config.yaml
d_model: 448
n_head: 7
d_mlp: 2240
activation: "gelu"
norm: "layernorm"
norm_place: "pre"
init_std_up: 0.012
lr_mult_up: 0.714
lr_head: 0.00703
warmup_steps: 424
final_lr_fraction: 0.0
seq_len: 512
doc_mask: true
Each number is 128 + 32 x the weight over the matrix's rms, rounded and kept within 0 to 255. Layers, rows and columns count from 0. Numbers have three digits each.

# layer 3 attention key, 448x448, rms 0.0186, rows 416-447, columns 256-319
070120141119156148091142165130142167110155102154178078140096120064093134130141138177190164120108133085136174121091080091147120187165149137141143128133102143126130105109112024140125081098143149
114156132102111143114122129168174143101163128124170104153153114161141126067124138114199151078076114117126128115114125125137138131108128106120096131102154126140130117111159134021142058078152155
139085157130128136120088161132089157146165126142107147123145095128109135170159147124172078148124092121073154135105124153139135171162066168105208126123114097109112141098142087137154076115108136
130147160130099128129110093104134098092118129140234067115169088163093145075112089127101089104134114094121067129161159091080159101083144123112137122083143146179107084128103169172112174122115081
126112154090142130182117149128169146136117101191142160119172120152165123075154111137141107134151107144133097115150088147131168196102145146133094136136113109147123102133131141081084044080111166
172082094106166115160166110110138128158230113122131138154109126157150144114162130152127095184118089095169211119096146192132130158077070123153153147113122097095112100161135106115071133069143109
128125154110126139153126140123148134117157106101178138102128133150153160105163125140172141109112105097122131134107101142092166142099160127099114127126141131112124094088110152052139072081104149
113138115147137140106159167129114124113126133131143103127118116123151143121120118150181124138085136090126128144133112083094148151138150125094101118130159126148150098101117118117115091090116142
100108118111130105138121120133129164156069128153096098136119116077160132124097143156105143145186156147158109114063162072207131142130165158206129169149145129097159107147160150115134162165131102
134097168167152129151114223122108113154110152115079120141120115095120128164160069110143106153157115135147200124122096132129142063178115163134159143154074136154087140105132099156130227169118097
143132148163162168138129087088137013113117088147162159070117134155150129149146135132104104209181141171142140114099142162118156121086165128190147105117105121161153145195118137255078166172111124
139147077105000142125078137143132182121119119147173129108129098120124074077152146142151142145151122101102142109112078070125140179118156158147163155134126117138107147171136147096134051110122130
136116089093140171115182117154146130142128106112144060101072117148080165100188125138155161114106130194155126101103107118148147117123133102123019128144120101140138122137161095101104152140108125
128132121129126127086122126146115098149123133108181094111096137120120119096170145135154109137095145136132093119152091129108147139148122105111175148142142106130121127091087141108159063126136128
095099099173153112182118158107108166115180117122140196116121122129149107126158133151096189147133155000118106161136133126087112209097123092219165152176106095104129126083164172105119105123143172
106175140119091150168088174161122183152146122034125069146141132128135134156098144134137161056134132096149087149143160086154114173069154108234036174077162105119150130143204144042113135113172100
130131153143151128137119147130154186124090146142088163141155111143087136118106159161138116093088143144172089120162147145135087188108135082162159134130131085128135130165156119154096059129120188
122094197135163136132117122124135123097202126137176144116134120076078111154136143168136098074055101140167096164170126173140169143167113075157051168092106074131134102104183112115151147124148130
099127132097120104088160169121148132133116103083172111137117120126156136145086091143159128157134122081164129139117134100094117124149146134139129156105112118135109058162098171146096156117160073
138013137114116110151160130138108143189144144076111098151156129173107156115137088113171096170152127130150136156093123152095145128173131106021101117125093146085082144046115094079141147106107137
123158121137110111105099120134105107078138144151174140144153166135190091067117177061120162147088111105084095133139124068122155143134183160134176157097163136135090126109137172083184085120148118
160149145087108139134131131123125166133123109133133090145185162198156162102141137117124098080154137123100113128116137127144117180091170117114107094104138164113160154145139137086122097088104158
147146090186135122111130117132109117117125138137098122143134123111108112145094131098086120081099133100132157144105133091106119098127096121087099142107135178136120153128155107195133210175140116
107146118148133145089145126112121123107072141134068106131104113092107136166126121123100137122140183139122156121114153121150111116145086123142109104134121119132135162135146115193106202180129110
102107132163159139093088129117084078077152133109160137126118165110140116114142091118120142123115126112129112174162134101071119099158142127070234103111136174135114132102132116152125108101141186
090092201138175131165140116117211156098136138136179140110134145109130163140097132153174079135096087140220219121067102095133122144151136153115093142062076169166117099187108060118121115084118148
105132121145157106176100136089132065102097105194132158101122150154188113118134148104065144158120124113140101160174162160096141129097126131146064136122173118128105102122144186149102079142127179
132151167136116152128118044139119062090145132107146165112179128149159123112094188094085121179094132126108110159161153179088142086093120145105159150108123145150149084115080227089115024133149173
109130140138108113095086192106179122090064127185155122126076130077111173147120133168149192119117139117103130115102111100175112167119178154167079125138119133110171084204200077177095117125124174
065123154114199129110182112121091129106124127055116105113099134075060172148137080173125138166099154101151086142159108146101129122136110093126141091121121156097139083079107156116132113094149163
133102095115123100131104081139086103102154137160152155106082136152109159056158154123134080113104105118123083126123100141136086142130169154132200157166113166100111086121096151088129098144149162
138085110157181120121150091111120076127128113092107151119105123107130142165156080137135154141108105135158127156185151207066141099129093103123129108116118125140112091151091124229095204158139150
# layer 3 attention query, 448x448, rms 0.0204, rows 417-447, columns 256-319
127164127129123136129134163107159149162114123166141154129145055112151129156146126143150125146160172122145116162172153122118145107177131121166110084080105119149099167140115165088136134129156163
133141150139146099145165105063139211103132129132156067132101164127154097087053097109130132130113115106102117114115177070160099179092171142118166140098142048054174168123157119122179119117058097
132137179041168113111147100155148123162170099135118243130153124101137153162145153121159151137093098116185063171122116137138175067150118130153124133098188184147103158150089188141115119096183090
176109098141143089098153109150130175138112098152146141167143132133107075112193163118167160142114155144137103146135131162105108125194182123138110157160109123101136149103173139127113116107094143
108090138116059131152122102104108170118070161071126095118114168095172127049114057084113139132121127131129090073121120114156088163140141051172133159126132115117141143113057149100170144170132150
131158162123155106120125135121168176105106142130061058104133089128113121138160151134124142146106149144143112165131155116150099167116106118151101109132170133149157141083097146127155121121125151
103136152109162127107139147117132152151091143155105134137142109122080152170119131155149151153106146094118163135123144130184159123088164144170141109099115117124158136094147148119125147132161141
093166119170065121109154087148127110142186065144175169108119173063131158133116132151141095110140124129125129103165075108073155133171147115147139126113130163167083104105134129111147097106190147
112120178106161164112164174101127126044150143116131073145153159195122132138107128166072105157111161135085149115122118088145100146138152130125137086185183138146161096095149170127136101081120120
146111151067093119119127052152110075111146143055112114139114187074124163086159117102071161099063130164155123068139100148092091056146082059112144126212143183200136160161093157148096156106211143
128061118149116141097170101111152111157159095171156120203158169092162074125070143099147151195089099168104143119121162074138082143147130185099166129154144104099083140168159075113144126167165115
107077136169043147120115127081122074132102181197101143173171099078153174141090165121124141100174154135090163137147092069101122130156139119136143066135089148145144125118105106139128112133111164
138146104117101106130122107109102161100150182127131116121162124096132108106134145139107151102098159132097168111136129145135113138122143145159141125108142131135133099136138141130160092134142136
120132099108129149173138140151135206115120066099133077090072157208128089078143120089173139166155131123135057090175107153127087174141140060127118164107115168127054137173140079092103111123129148
180166113090101112173113138185130144121117087138134202122108118106161116132121097113150130140205155118127089109183066145090123140153092086149096120080135170129093141091163163062134115098165146
157156095162127114139103098160085132147151175117193170157131128130109133079148140127164101139115164110128147136116127211129156142133138097159123156099105106132131120107161119114101080089128137
184135109087071117154053097126155114147125198098103150051098104201140175129076111093147182067093111139119105074165149189183117154057123040196122118160152173133125191098118146132089124022136120
136163150102103137066168094132177096148163127135137189091129119105179133149112107105112137113158057115128126063153090110094141106155119092090130102081117136169136106127151158097137119112181125
124131134151166107093154152101108161103110130156104136171106106121119137110085124148124143156161172086050167199135140061147123159109195142109118141135143066092177124120134156164156128142044110
116106108092139125121144117102165163160056038130147161100157129137159077100097123097164150144131154138122113143163129098132145172143106118135137104121150124097039152221072143112134103151167159
134160155106182123147158112112128140149106093118130064150093121137098147098091186132153122134166172087176092177130173144148091147157121124117112149110111102146128174117114170126107129162088134
113130146090182173133107169127145104128142148128106154129092147161111146154110096150140116127145111109131118170116109123144158118093106133129105146111146164106146116140112110153110135094163092
111109137156125118147101156116126079109158129151122105117125140142152181107104110139131074128145118101147121129124101130138124101100107141137148147143117146130121131117110102154115134090139111
135129099138199144177142117123133140128091064089100178080100107163115103080134157080123163138126160134128081156137165160100130138121128097107122129116193128126132133088120137129078115100101127
117151062129140130107190121087103076125080211067117136104058092160141115131160107126120084161054087139159139061059199167092068138186119116146133114145194090209174135107132147102110137127156151
154131118099189161137154110183173221155074070111115097102100148177096099102154093123167121084135145165211068109193078181100089080146125103067075098151104168194124112123145081158118157099112146
206147129101113105132117114145106113144121076109109152146127098108141080145157103131196113093044136146168115112110119159126177117101147101123128140168132078139102170180154117099094126130093105
166144199111178128120170109103175104155141131146138102089141089115124108082165145093113111126171097120169100121133100153099111079118090090076119053134111165196128123038113092112138124131157179
152146085130137100130072109153107193133119138118139136099078089156117162114202142113168100113114100080133080124149128142121123157094132070139139168087165127185095133075093132086082101079134107
140134102134135142125128084098099116139174187159167162118166120088160077126142129113158102140088121188103147132123135075118131139162153138108156121160162122161108108146105081186152129152138121
164082147102142153128053089131168068155149173090092172079163134101110160159168079122115136107114076134102130101116083151101203100084167159122119173116149136120211090114134153152114134079121109
# layer 3 attention value, 448x448, rms 0.0155, rows 384-447, columns 256-319
090116111096119130121105136128125138118168116136161114098170108074176182142102117151146170130104146120062181078129102134132141161173086132196144164155085121153077099178145151096123123126128120
179120120168162129159093165148117119102157150093127121125129142141132141145096123076195210138107092120108153129135114138106100136133113175122133167186116182132097133162133159124141103117135104
095127110107111150126141101063105103122131182135127136170173151140112134103161119126129079108109100152141089177119156170138047113113101109155108175121069139120111143157130113130124098162130134
130154098187144183132206139123170122120103176114130091141128156123069093106097114139088065152151128144099123153107157154163090108075109146153117147097061141140129152105163172147102126166114135
139086111129151069131108187145123159161131128110153141099111115137177106094112098115141147119152126114110111092157115123097175147122150145126151077131192083092159174105116174150093141124109131
112116116133143135146136159050141108135138092136198054097132132145147145161134107105126116082127121126068151088140140168160119136091187126148138118137158123108113153120157159112094109150103159
152147095154132150146153078129101146134150155134158107101117157095142111125152128121109127077085142143083150139133194138137128141081191146164127141075145085096141148096133189120160125158109150
113112158115155171134128122168109139104093149148116129148134104123138091135126145106105114121130105105136142124126160136094138089126150137069139137106149178110126113122099135120155129118110107
096104151139154102144141139103109103196164161134136089134105155091163141130108155115127107107128103101086128133105176084117144118090212113132102108177137146099126148137106182114106125155131130
111128124153130119122146109069095119090122182132125121213159123132080127097136152154109121118159070142133105190091177123170049113159098126126129122162175118213118103158139104134125109136160164
082117097105126122143184080111114080188133120161117115172134176158149142087121120101123111148167118121106172179132159140151148119095127133096117179137168106127147118120139075160129122176139129
074072121134192166114078147116111127146114118135128160113129115125117124185122138146159155123107173134171120172128159127153135109109142179128146178079114114140146155137070149098113121126149119
081155162135128083135150113128144106178145115115148076096110187079132164081117122184181090082111114118119131111111182100145156135101181102132146120134126119085144131122134137140093145134135141
153104145067115104140168141119131161235031142125138108122133092149221110197097118136131187159117146153083132111127069098078170135086170116084132063197072147162158147198146131131070133127101123
104132135138148163147102086133148114193130178151123184180111131151126117105106134146079175131127184124079166149137242103085149114083117102145148115144167044126119141143153119153066132161165120
164132108097111059122139140114113152116091075132153134078100165154222097116118129181166135122100154120148098115184100116120142149137156127173132100182101109102133147108128166194128121100130141
192180166142152150122113138091141153179041148105110134105176039161040201130160120050108127089164099127179128099122131128180160131150162174070105078134099133118162125095111093110086108126120142
176159082150152091132165143110103101140123149131157118128136106123177117172170120124122175142181104124095131115141138150156080137143076120071122104127136128180184089055132147139157117116143132
071075097086159135108130130164125115150091083135102108089174124139104190133165121186139099100133116129087120194148147149136144107101121148093110132058115155142166124105156139118183129123108111
131135056082071129145113192112094098128150071144146157109119114117144178168136088147162115106131098143135158114149136144124146147109112164223151094087120091117116182103066176129156141131088137
090112079121114214122152121095130114120121158124121155109157124136226101126075140097143124119160109143121071143104178127049119115118148136176122088185134143109128161207087209133122130123104105
121080097115125157093156069138121094149111102120116138092144106174151091141119149147157089137178140119143073148156084108158173116124160174126128106158167127106168088178120104150139133126143119
110126105154208122141099128129177138134114140150129122099161140148119162142120138154170105137121152152100141159108101147158112113141126103137121147166127135177139123159131109126098114153122125
157090122115124122127114135112099158141114131159160161075136138121143128122130107107148148105132116160115114110135138145107120147081073117154131121104101154121119161167098146108148130126102082
094134136056130109137128117126101093108118112152114080100100093128113187142117098091155103118145155145081173201158228138083127157118134106199120209111152139116125102125110148108124121141105134
080170149054097117133132072113152130092152100093120122140083136140178143169051110081138126151125066155176063121114088114147114124159095124124104149102130141119126143208119075096102154115124131
084097097111126143157157098115145076117163107146115160105149133115143180115181127111092082171152144143145179132068130141125105131171132180099124090050106135104140115136067182125137141080096120
172125170167143140142194125147129117103159131121158067195109150087083131125128158103108051163149173115113156204092090107124127106128178108111113133119117193114086121109163123103058064170146137
131116113133139108086113127144106184056153118128146157137074086143175138180183106136136094114198140137108154178126130108193113152153105153099136120086224109238140107117147124126197136138137140
175151135149170137144106178101174126161113176115153149130165097123134123163137156082074184130119138094129107158141174099080130116128125114130125140174179128141153156170119097125109119123106110
141097105128159190113180156197132137157221149100100116156116139162176056167101131099170110191137100146126130142141096139139126126148113142084126156029096105118111069100178130109144124099153136
092140126112152124125115088187148126137135145131097151114094129154223132186115125089078162090097105142122085178104157095117158115153139136107133110140160151109105135155140156110106130121151121
129151176121106141127118154161134140056092088126134084092098111116074131166105147109112108016077108139132084138126095096140178113181119115116133129070141169163109101128161131106072128096101106
180133113156092079151048146176121157109158110147139151124112168090194166124172088165145074096119103147110133079131162141127122163119112174158117135115135085115129155108143146156152134112144085
147131094172153144140095141102131082099133160144093125141133116083098137093167151118104122161146123134111148145127152154060084154116061121136138181136107160092141161132125121152131109155136123
194076161136133174104117167184105172140072112114136152187139109137089112156130138158137144138099099144124119137110070129123156121141067190140116132120082145183143076125128153144098127114103102
071105105142154155112201105145155110135129169118095166115169166188205105132088132137132123157121107153128113166126072153119127122159141144129121133172114154111143161184110140127111152102122122
135170160157163192147147139104105116121127165141123117142114108135103125116092117113067073079080090139099141091137162130069105104150097130045114151134184113100127134132141124100068140168148127
153132164117145154135115143110111109154040136127138160135133067092132122149135116154114141141117129118119127114164139119068141150131099138097105069117124147160083168179153110120082148149122104
118109141129134163118137126147109153153170078112129106095152153124110130151086112147188089143089167135148075113115029140162057122173141142119104144142052142149154110136088161128185142155144167
171142137101136153140080123159122144087164068135108136104154136146170127138129136135118135116145147148149120114159103129154120112156168140119133124057120132104120123105174140122156111110084130
192109157121166121142119186151115179081157147119140095129104125099155112149146124123144115143091122130139166069138141147168139147138097138084135149131150157125117118045106078101124092146105154
157112123109094105095165119180109186100175115106105122109128195152182097116077131131150131099122121148132151100130031129158145120144161121127107129089119154099124107093166158118133125106112118
165163142165146112125161170190141155128135166127125097216112159149091108141145123034151163127113121105148169098122129124130150127144056150099120140172108167159118090039172099125076128136108129
126173134122133121157124124155111138071113106151113153155160100107176186146189123098140122109122092178126073109141145125115106126131044125083106072126146127121140151124188104116125116116122107
191121093178080103115100108101130122102156094102128142109091138115099154101148134154120164093190093114139123077135110095179149157136142159111126083079183112140167127044125148110201122066133127
161131161141141113146118165041104098101058125100146086104089153112212115179116141043116142138195103102126103149199156157154110126107177141086133164125161140133150131090177114128131110113130133
166184124164161112156157066120146136041073178134118131158119110125115119080170137135060095138147200126168111187086182107117029141182109087155100159092162170187196134134089138135125105160146123
130129140085160115123166132112103108133128071129116115166107130170158129094132149145172092156120100142107148164139091105151135114121154090107121114123134118113096149121147130139154130118107134
103079142117151092141098141124117140174135137101126096080185163120085114155118098065174172186138201111074171168127115098190125140092178089156116142134142161125126125181112099158091118161112156
114083104214131123088174144130144134211105133120165153136113144159164030151121159089162099168143080108169076186127143114128141150139175140054132118088165107123188137148123135157115132156133116
181128114112088102102117175164114148107123049121170106094090107161084089133160112167164107145102109141131116112184071132143121153154136148181149077104158134155095156125087148116118138131108132
099141129094152168122061154125124141156076131123111110075122083148136144172158108111137218086129102115111143119135097191132111164130158156154111167182140132158165145125096118161189174152157128
153107126094106141153195117124126097171091051117113169092147125157105095124132115078172061153143103132153145182161078116114183142125182157088133141064157176111120112139156129134116147112128096
174125123168139114170085077151133156199125152139166145168148069077156110174132137163077241131117255093144123103134166108076188155084123079128149120132132108119101117106153156107108109137157173
066139150151138162135149094155156130126172134139140073194093182147163153101055118039129163119184146092153085146144175114157129072097132136145115190097078150143127081109124137154057106127144083
101142119139124135182144173149128131108186140097166104116131156087147130114114116068144145129091097150117135120109126174138107134093107129094162154198094142175098110139160159137113110144141184
085135177164158155166136176206146090178124157134118086129079091089067144173073148094105155124157095107057170106158149089131175166090166123077107151142174140141137120072142123136082145103160128
096160124178175152172081164173141160056184178125164135120111118128160126090134148156145156119114103118137187056121127133118155141163070117179121163142154131162111124089133122138121143132155128
112085119148109146130169165184117144186119119143108128083157110138141076192116119097179160125123124137092112124187086140044193140066102137130131112122093147091156159160146160150064116111150075
149143119158130127133156123141155176142100146142111130159151068089097125098174113123128169140124187122162102132078176139110132119124125128085124121145123169173118089109109140126139104165139138
094097104108075164114177091169141168058087136120151129131121173126182087147136144204116083155134201126095153138118063071081089139155109132166122108166120212103142125165105149113120147149120114
086143106116116133199085148127166130184165099124150156120128103180128150205149120100160102152105083137108102076176169115115204114062034112157125111097134050092077174172203098136045125123109112
122173124085160139128129097126143134197074097143097151108151097148150196117155143102095152096129194090157150142163065116123152120135177110046131111118153175094158138110161057133136136109101065
# layer 3 attention output (transposed), 448x448, rms 0.0151, rows 384-447, columns 256-319
135132070106130120157144124153155149174128084148111171155121116189119124113114139096155108126113147165184103164086196101119085102171128157137140150093099127119165193118110073138139078122144133
148148135118127191136154079145132116122092170109090132106133117095121121127136147092203078081126123101127131156138102072180102097137131128128151151132126143137126106046144127130162099162083158
126172104120117118059098107105115190139138140194126088081157114103102076148114156141141207126137184128127093143173130108132140135154137122159132080087096114099139129165091177138139150176190141
129141102113112093113127096111129168146156121229172131090148125076153099119134157131118197102134135168122144140178112128168169183146188090157121079085135113120103121140112120168134127153171121
112093117112064142155110115158117090113138169161133138173122143174112216158174134127179107149161070106149155103086127154173145074054086119114108211149119174195147111109127046129123158137069104
104128090082060124104104084130122138124144151112110158161175114143131126145156138129189132139124122077164105114124134100154125132123169159160102183104150146132135117113116122159167127153121116
102085103071109142103101135088141144117100143167056145118203141141103125126114114161153190193128156105174157146121116165095115134085170196195066131126158113144130145117092103109193194132173128
137103155161141124131114185124129187144114089074135142090129138111138111064128125126115160167209188115116091144121145178104096142157188058175122148106137054095111191095153125119111126133148119
102117116108069133089146151131085159096160136127150118112167101133125167102106119146156144159141177100115128094132123125205170157111131141169150150127137117100116154119164137142136149145154136
146155170115115162082131169117115129108150135140134037085155097080131098118137171129102173153113178117092119099172113145125103111122157167108131121101130147091104160140132203145131157162150123
121149094141142141088094153132106138092121158107150117119103111135094171135135147129142154126113163128156130107157110121173167149097120142150174108113144143121155105148110177112116136153128149
144144111134107171190133146128135182165078120087134104102129120139108098091127145109123105149173075136115120161111156159087099148117119107116059139111124115129108110080133124112111133136108107
120142078108147108160130136150085129084156112152110183148146128160103151184084081114091083094103151170130121123087119115100141081107130126129153136165123067126155094110164143149157165126081174
144119148157070105147132078151128098129170137144145175124158137089141160143121103130155132125143124076199121126128123165138138134080125125114150149082157125173129097091163096147127058131103131
116132104162131119151136182134099122119153086089175186130153108113096172080155085153108146150124122119117105162067112133093174154126141171133113154069140146193131079166129121058147092133176111
121117118119107210136084089153105025132126203176078115169119152119114152203133114140190118149111111133121143128118155202127165108098068123110136140163129109126158160060122102093132115130048128
104081125097158156050119111157151132101162082138138123118120121097182105176155139171086127114139124072188111129141154170087121122130169055093054160143146106140135136079098137210116144142156143
090143075100110144057081061182154117103121125082141120129096121062106118118161131115184138101119132112163078143102159128154140104113136126098116183150108113142131184138120143128119135161068106
094115096132097145120078105145124143119144091106101126164088129145118121119135153115142124126164144120200106138088179158107128112117092113102098144131125147144131173077104177138131117160111120
105133087120110089129113108154132094159093125112107151139111151190095183147141117113157088125109134096182109163055167140112064082144130103167124162139086093136140100128127132071131149127118144
141140168153099139121084133158070133181174106161204130109146134098093176135158139155175113143189159154149101123127122147146085155141083114115118179120104126145106140121148039087116139142133093
094139173132116149147103176149111111145115162115152082164090130154148145139152151123118129104149147151151114093135110169141078144122124080141117150151124138119092137061123082124120082114139118
107101122133146129093170122153118160125131101058139133138142115129159141126131125125167107119128102088105151103119148069117105188092106155096117124082127175125159094140152168159133079141141116
131102131153116134137124122110174135153118133112107195132124141135137132124126138121130122125141128124110127155153160134137105097137119126141104096143153118130148155070096140120116094141130134
102127070134130162096088169100077146066147102171091131136119132128105104109128122129095169155093184084186078136106147177136151129153170159194118069131183099093120110048076146127164111114159162
182126184113142100087138115121101161128107128157164045117125118154131146107158157125118113130178151102088139053178107091117074119138144116146203116146083145113106101109092147161083159124122121
087124107130100113153110128152146173145081132079081060116100153223132181136139168112140169127113171069169126109117138126156082074148158124195108168099124113110133103118154109149094209130148144
125131136112124110132168143082123164165101129135160176072156114083130063116094166164075198092105134180089118135187099097143174184145189139161121068126125113110123152168142125172156143137143142
108168173091135118151130082162163082153074124045084059122104118124104179129136162115120140138132117112088138112085145124131082128101095139091079150104137134158139135135142109160102131112075160
114105160099136143082152145151138141146125052160111143073145134105128113073129115162110115123159164107120088136094125149081087129164137119092080145085170102147127126115127081131127121140086141
157093139117140080096153112120145171130107152106209129158146120101113167091129152151113119090111129164115178134135149085157163172099089134148162129213071187142112165207121100079133183180122103
140103168113140148125174140138097141108131103130123095089122144094084101111114163193136126133197134131103132069137109096119092133130108112138129179156134149145098081118147077126114158146080119
106108175122122128143117135076132181165119094125092151138164138128146025068131105112092130171183118156109104117157139118069112168160146129136116099149103196127114162117146160136113102138137098
158094085123133183179137116122167115124105151138092118164118156202115113143141121125119088198110100146092146155127132161084102091155104105102092101151141107128148136106110121125129186127069155
163116089108141127118113143110123125113164121156138136105156132122120134113135112099156116097118130117114078151118128054174126102144144133143119133073153118098105105114138186114156122125149131
173183166126100106186172100133180139161126097097103177099154136105167101074140152087102121130165113115146085168088160151110093157150090104123088156131107110145140177124164081066097122151068125
151135180110089113117157128132129109137153147151174102150139128124164139157161150137189160126171156097153135130144097133145098157120130111145154187146106177160115108098112076105147102184128103
119129159125187118109113111110146163106155088150095180096170121081131042109122097130111130147137139117120104148147109109118138171175163090159102117126110095144145101155106105153161135139141119
091160128136164109099135104143138152078180126138097147159182138148133115101151073198129149132121167127122082138126151193159104084123146129191090111122123107115110106101106106157142117155195156
170131187070134128132156076157158074130172143163127114165088127108113154206104172076127101093119128135148183148135150131170120145137093101106120125132144112118132169102091093150164141092093121
099129132127101129099148127121154135179124128091116112186117119128143121149122139127104138168162099125117148128122168158111136184128102135139110163161133148146102156152101123127137139125133142
104139106091135163132125093117139084126088163121072196113124130099135108097144131096123143084130058130143092140111125127157143108101150130146085120185123121120122153146110145170163147116080128
112106128114115134160132094114153065163093160135138146161080154152131098185140154119149121151151090155107172121157144135111136151126096122115160139199105149162152139153106089099131149156073128
154119105115171108119155069122172124109131130175153172106130124092116046119158143070092135100133030196107111162151111088182193127090111091054128094208118154159137143176117134109117148149054135
155118170096135124128147076135156124125152104113131157158118104111110117151148123117140123178127084148101086111125099061127113118098087134121106179160110182194107066168114137139106159171076124
110132125073109182131121158145131048120062163053138082186084119160152164162152115146121071156151112104096158107084137147075069108108086126096095198200101128122129144098139122155128147147100101
102096137120091117126093113159082170158118142139143141137104109118105122078150152131137151143128115179168085119107142114135137164111136090131140089109095143105097151113104128162142140139118089
112161158101127129092172163107131130138102125140096063062152128102142076139090145125087162120181160120067181101180087113148112150143167171116123073119175166097125072166151173173112159150112156
096151136116080135108104141128107057136160158066120179150105120123129146188130101145135161094149135135124118130158115136158155144097083114133168148154152139147130120131122143147153117148116121
139126123126098196094202113141100120120098134123145135138148137151141163139141110136121091131098126080114144107149126135131132139086114177115111146098157170150148085067124139154121133093136161
171144189094128076125152148141127148121157155204191078084139142100117187109143128119085110075117162123076144115131116187144112079083110101087114175125109104162120101130180066070133156140060097
134199163109133145156160075142192101099097141137087093145108154166153152170129147099106088101104139063095156090113129184131134073135111129115103129131149087121170093104097079135092135108093149
177157125115094125119081104146140168108144127143081131095138134085112134112124104074172115139143159080185127155054153119112136133149176116058137176087135116117115127153146184063125110136074143
085142149144150105113087132125171120116125154055126104159121149179141190149150123130111130083131176085158160122158099199148085082111125109216117109182103117127147060097115094140128096136133146
103102110120119122150172165151126076126147128109165120136211118108096111098083144201131132110121062135109106118059141143091102139139119172146085188092118079146133143098127091138170112087142126
111136094163089096148096138113110143157141133173141160098116111056083057123129132099107178097134112229142073147168095129171187161140134065102146081134095136100162143181152137137121133130179143
146095093122144092098110095168095174094129161190134109108124104114091168132141146127164130140055139164102141142105139057184169127087121134115176105095108157100133158161117121112149161127120124
177116103144141119141137165133137157044162093158176135149106112126131134062175100124097069114084160131158079158100099160122198106124158150103135136118123118107121135108147068123125104129074118
090099138086144121136164110133176075118095169097080102155155114137149158120136073087141119108113109109096156151083127078116124115163172168113138130103110139109139174154128127119163082113104145
199120138145082108209110124116160134108162106172150176127135157110114154118132137117138066125130105178151106160110128145108146081092097096135111145200117094188131082098167088011154097143027132
096183157115142124102137121147082117133140112108126147083164109098103125152103138135109185108128085153103161148118123116141119156106104146122080111108121100116139185189164138130127132134130125
155086123182175071151125176132172127172139125174165125128108138163167178156067140092119125079134141165155134091141125168157137117124117120144176104092132121113133093128156104167095074075115165
124135096141097063116097091117153189138151101160084150134199131113124122045118137137125121066137127103163056123094109098100122115182123115177166091067104106158133060143120164098132120131167119
087060108108124114120123131146149146162146074081095180125127125187140077140143116157138165149195095131219059135127143142099110160133153102119117183093157142126136164150131173142119096158165121
# layer 3 MLP up, 2240x448, rms 0.0138, rows 0-11, columns 256-319
096091146195113200130066166146187098178173109141150143152172161129136111113144094128111136128159165136125112119197115141230109094166152095181120145129101139056108092119185080170143142172150090
182101128133158156136118108133166111119148149161153109051170127163078086159130133110115168087185129158112176136159096194163103129133146108099125114125109131139131107087141092155157129158088141
098121108126104174100122180139132117140069162160070111111128126141152113162099142112168114137148171094072156175134210111088139164151102128133129160082102195138122140125163151153118116157165153
137133095129162106100167073100104172081131123126130146128162137139176142076184126091174171187160113130141148103144137071089078186128114151087131126124116106162137156080139124112149061064167154
105171096133124040130142114182125094111155117080051184153121074117138147095119128029177194170185091112110102111088109073154147123134087157046133107116146158146115119082015177168103113105148075
096142125092133132127145113125141138121140106136150152138149139094093151130149102139113160139181161107091110118153120131089128137143125113098128130154125118123099122090143093112143126090117133
118105151097136075151095080159149134122132163134088103118150136134129166119122137057107158103103145132106165141169138115131128111076157052121113100102119128144110133141125158156146110160139114
142155131119135108136111154121156120144102102088141109114111149139094138130110129113112129145154136166155124131126129120139123155139125133124104126122136118133145149115125149142128143107118121
124094131136130186115167103113116069108155090121154132093157162166105121051195160146163174133170101117090047140164119085104147139145139099124148110104094199176059067071063159120156148110190125
126159124139119111126100128133117121135138123118123118119125147138121109102110133135108126108161165126117120095116120129108130131092109122119127134105126161116093130120138119108146135125133148
144133133137146101143147116118130156157139110123120120124128127115128129162147129140107137132138112166151129129114124133127113100130155125125128133127146145138133106161122114118122124133136136
116115126112120092100127088144148117027099190102093151133112106155090080082226168110132118203118118127131105155073120128130134153177108142167144097145232166113175109106086107187161134136125093
# layer 3 MLP down (transposed), 2240x448, rms 0.00942, rows 0-10, columns 256-319
160056008115120114088154127139167081092128110142129071127131159186142181087121104101054150058000149121174100073117085195219125097102162222122145185075134124142147116141133115024090019095108108
131069116173089127113110199163128151167105088161152097141086126177130184121105121145115142150130142140092084122127180151080149086097132156104086083172129144093165121124091149126169108103124139
186057163101184088131138059123137156102162109156125060155160101115155111116183128181087111137119088182188141124118086136173139089177147124105155100130159123107200115173120153122119184090096117
082190195122074150112141093180108120095122144124149135145092125132073124194131075144096020104099125126091128099108100090151103126133125096081167086110157082119162122186147081080126144163036094
108135096153106113118162115099095125108196126127102119126104121076151128135051183151150083150116107136138156195128131128076089143095110109172160136124084053123092108147184120105121146160152168
110104118136102136092098097127099103155127141126147133097101108109115129145100118121128123128129101097138122147142162111134092146124127147129091154127135157128121148112106180144130184159110123
148103142097112107139175120148151151135140114132158085116109116160126135139157114143137086152121097079135149110101130063064113138131135206120127096132118111136122137102116144125130090133138125
123113119120126147102142108144116130116158115146127141129132115126144106119158125145138135106112124105090141113137137124133142128126114119134120125138116110115146104123123130122129130142144132
144150139156107114196081114086099130123116119127111113184121115089116169167095156108104080200099164170159136135091138175112113128094140091085147156166107120114157122078129131178114112115081093
149114116125124144125144132132110138128130123148130144147147138126105117149114135134121148158125112134145153158127129148154147116152170125144128114150134107139164155119124127144121110135141123
111141116131112147119095139136163115103111143126129154140112126143132112115130128127143110097110144096107112119155133108122124153125116135139146106137126113150119120106132142107137151136124109